From a checkpoint of a small transformer trained on Wikipedia: MLP 256 SwiGLU, 84M tokens.
Each number is 500 + 25 x the weight over its row's rms, rounded and kept within 0 to 999. Layers, rows and columns count from 0. Numbers have three digits each. The size before them is the row's rms in percent of the matrix's.

# gate: layer 5 MLP gate, 256x96, rms 0.128, rows 235-255, columns 0-47
# up: layer 5 MLP up, 256x96, rms 0.121, rows 235-255, columns 0-47
# down: layer 5 MLP down (transposed), 256x96, rms 0.119, rows 235-255, columns 0-47
gate235 102:516444480497526474521543512496447491529502505459520477511443460520493482529514515507531469481484466467484497445451481542510493500520507489506490
up235 106:525518483502480498497481522519514509478562504519564530551522506504508521468498508481534521482525432487476523535502493485489467463536482496499540
down235 105:526515516453494551443519489518541523468535456475481470494495557493456529484533532513478538503487527508499504519509521507496472514504491517493467
gate236 123:474446477458525486496509499480473519528497507512479506520500499474500502484525521496501523534540506437522490504497508503461483479487460516557555
up236 111:509534500521502477523526527520469491473467512469518465534533515552537481507506519526474499474465535532479480512534490480505521508502487509527479
down236 113:482571522488493474546453507505501505541506486476472487538501511499512531525533482528493500457481532515497499489481504492450506481458484484488512
gate237 064:502513504559512536501495522483485525484511456469504505490502515495517523510514531505470478505474482522470512441500487506496538522514507514474512
up237 072:496484525497500486528485458526540499477502483465507529508507514485499493504476497444496497516434513479438482499504492524484530516513501484463485
down237 068:551460491507513487512471500485502514531477549468494500522535497482516496477484524556548502505474543433480517503484516481522518474505502482493509
gate238 114:479477466540464486475484474506494505532518489474510525484486457527479497505497469540489454484482495492499523466494515519497518520500509477464511
up238 117:472556540493483485490516486534519480513501520496460535552495457469487517470490489463552496476488489487496535521504503506456504518460492488522557
down238 119:530520536509471492492500475477491498475455491549488490544493476501532546491551492495523475494504504496502532539533523534544473526527457535499442
gate239 101:475473507497551541526551506467486516526507494516492532526495468513500517483484466484497494543493520525520465488512512484435476546536521456509470
up239 099:463483485480514505533502476494481526564504503588520533517494488456469515477486511487475485521468508525497491466535454495464495536534484512510517
down239 102:544528483544493533506495544498508513495495511502511533547531505556542509482478505519530489534497501471471506474483505512544477495490534472517503
gate240 075:491519538496483451489553505492524454481503512495473505535476491518477467456510458473501482507497496479518453490466511517500500521501475499512496
up240 081:488534535451462507493481443463455500487509510488497516531536461498504464503551511533461509487512492489513512479495514449493543566468519497519524
down240 082:500554516527483494498551502511525517461461537497468498503511497507492523471544550498468526495501509545477521472532536486525512525524475482512524
gate241 096:488532492469496450481532518494472503554510440499527523520455495543489531479509505570505490520538483508526525545514495488453488495479521499539481
up241 095:510515548438454513510459481463535508522495488513496507533476502496534521538507465521550509501549486499513530543520516468491523504520518547485540
down241 096:494488493521497478519520517502488512537501490476499449530556522480473510511480497479556524499486514494464491508479516503490445526497517490463518
gate242 103:492499491514452515478519491518520490508484541487488500473476493471475492503511421516480481504489526541489525485533489506482503479480508494455504
up242 098:497502481524493524499559490497471514526540499493452504498516541496518504505490500548478534491493533510511487464499479479521507487484507506526489
down242 103:443528522496533500528545494494478494482522495526466542490514505481495517496535536484487487526504507522507496539523475494502452473550462477528480
gate243 114:536555488478500498533507483487540489526450488549537476496505506485488510474527511495524497530469511521496444503482521490472506489523514493512517
up243 113:466516514533520502527512510514462479429479506473461521545522472490509472485493542509492524464529492530532481552516483486477525467485484517510484
down243 112:553477484470492485501538515489514501525496520488490464457483494513511509495581507494521519486468490511450495477521481472480493500476526472531530
gate244 098:499558485486518518478495503504510456518519496487515513501523503527524519520544532498473489510497518496510466470516513497500452511512508459512487
up244 097:477495524532488455493518489497516506477494504453474509509477512463510495517468511483495483523474483506518530522494446488478595511466483531499508
down244 100:583491538541504463454507479477504500500495503510455477503475483474495492500545499552502440486487506510509512490517508530476567485507485508472500
gate245 093:504475490495539522504570497456490501484535491504516514484464490506493522501482561482517460537517474493488505471480508453501480541520493500503466
up245 098:506528475557531495482499518557481507495500486479477517524531479490478468531521497520487528553476493504505555543496478502470479527515456503525507
down245 101:489525480477510542477437498476530530458538499508509529471498508495506514487482521507497470492515454514552523471487475497496530485539483576512504
gate246 092:537514474507514536459498554484483525504530504537519498449521499524462529460523473509506512485548512512527524487458513536495517523511523484515504
up246 097:502485512486496499472516517500495517464512519499533491495526461495513498517531513477512479521528523522495521485532518484485495491521552514535526
down246 094:463480517490452482484511462517514488487532503526490545501459496483479516524543504432515521506494520458492504549521501491508473495485479503551499
gate247 120:516485475477530498513485524514482505537511460496515503475479526534532512540517487539512499547455523519488486504479487514495465558530465472493477
up247 117:484472465478493532461483531494523435504507506519499510503457544513505518566501484539519489522505522482500545520526519515462467529531463514536481
down247 111:523524505439469550485540532500528465493484474493544543510501549463500489536549476508471520520496547492487498489531503459499513528504486491531507
gate248 114:520534478520505502445516514512515494524520468504529474454514478534469516465513493489466475494517474496536526480434533496489507509504489470522488
up248 116:456514538517512495539480522488502471512499504486493484459533524455520465524481486518488479538496514455481527506492450484470473449508492541481506
down248 112:520521501476538500521518504441510452515508485525497527457540449498503533491576506520466508517515506465514524485469532524474522494510512480439517
gate249 118:494504540479456472538508549518540463469487547513497525510501544464495511504516473480487507505490475492475474508510519497498526472546503507513516
up249 105:501509530552503480520490474540469493475493530421487492559526436529504474470515501475546472503488503495538449493476496476488532507463522456491509
down249 109:487501464451510498501513552543472485524516542515468464520493499511507510466511505509543504541506504515511540466513502462486524534486496463488513
gate250 067:522493502510487512487506546491526536454539539491503522486480510500479504504494473481580495529518487490531502499523537547531449505494450499514503
up250 069:503508499535506485532500451543520476496489586504513504520526486530514470451515469529448533474497518515479465537564505495451486507464516548489501
down250 072:412487538467533514542500454515495481483495512514471456508483450509493524501454498508464472470480468529527537498481512482477502491517478483462520
gate251 109:490481487504481493556533524507491543484526468466529558543491474495524527489501535475540469494507496537538454468463511503471507507509526498472464
up251 102:499484488480491453467479521526471506456460503496542514467570520527514524510501498512495483472491479527489489515501495477460462506543470516520467
down251 109:473507513478498541494488519501480515472480494540521482503450503489487536573461521497512489481462533494489501487461468448491478446570486525529516
gate252 065:475552492507521488514540527536526490510533464522492506444484479531479478534480478504497517492554489498531484520444520483494483540477491491516479
up252 070:467507538479504516471483507457575546520509484534552537519483494499497486501513541452489526502482519496439511486522551497523527466480527529512529
down252 071:451500512498501462530527491521490509508506523481490511555530506482474467485523507483525513483487522498479481525520532496504448493461520502537536
gate253 104:463523506493533484525518512485466527518505480456503533467522536515439468489516504524481474483506516469526468540491499470455527528512487535486517
up253 111:462499520467551513538496461493480539514504490494527509473449511502460498506489541514478521507465547448537505497501495512494500504497497530520525
down253 100:479492481479474521484474474483522469499484503468509522515524482504490472542514514512511475478528524455487519503476481485510505503490457525490511
gate254 102:503522487485486534479517506527502517525487521537541515474489477482503497482486457517480476478508516494498509463507544498466496444535470489481487
up254 103:513521496508496471508539471494485494470492481502518474457503531522486489510499509511517488432485508513501535487498561526513503490491526463489511
down254 108:484533496529474510494533476501500531500476515457465505484491504532500541493493491512496509519510470485565494535528490544501522506499464490532520
gate255 098:522492488469486534485531483519475504507487521456496522534527458497499488516545494494520520498462525461471488458487536555469525510475486454512518
up255 101:525460477494496495466524503516549490490478459530467575527494513494509499522521490469542473503469455487487470520477517522446514494484472456523527
down255 100:457509465521464483524543493531538502525475441500508518487494503458509528506505528492513469514540508491477482488510542533503517556486510519470531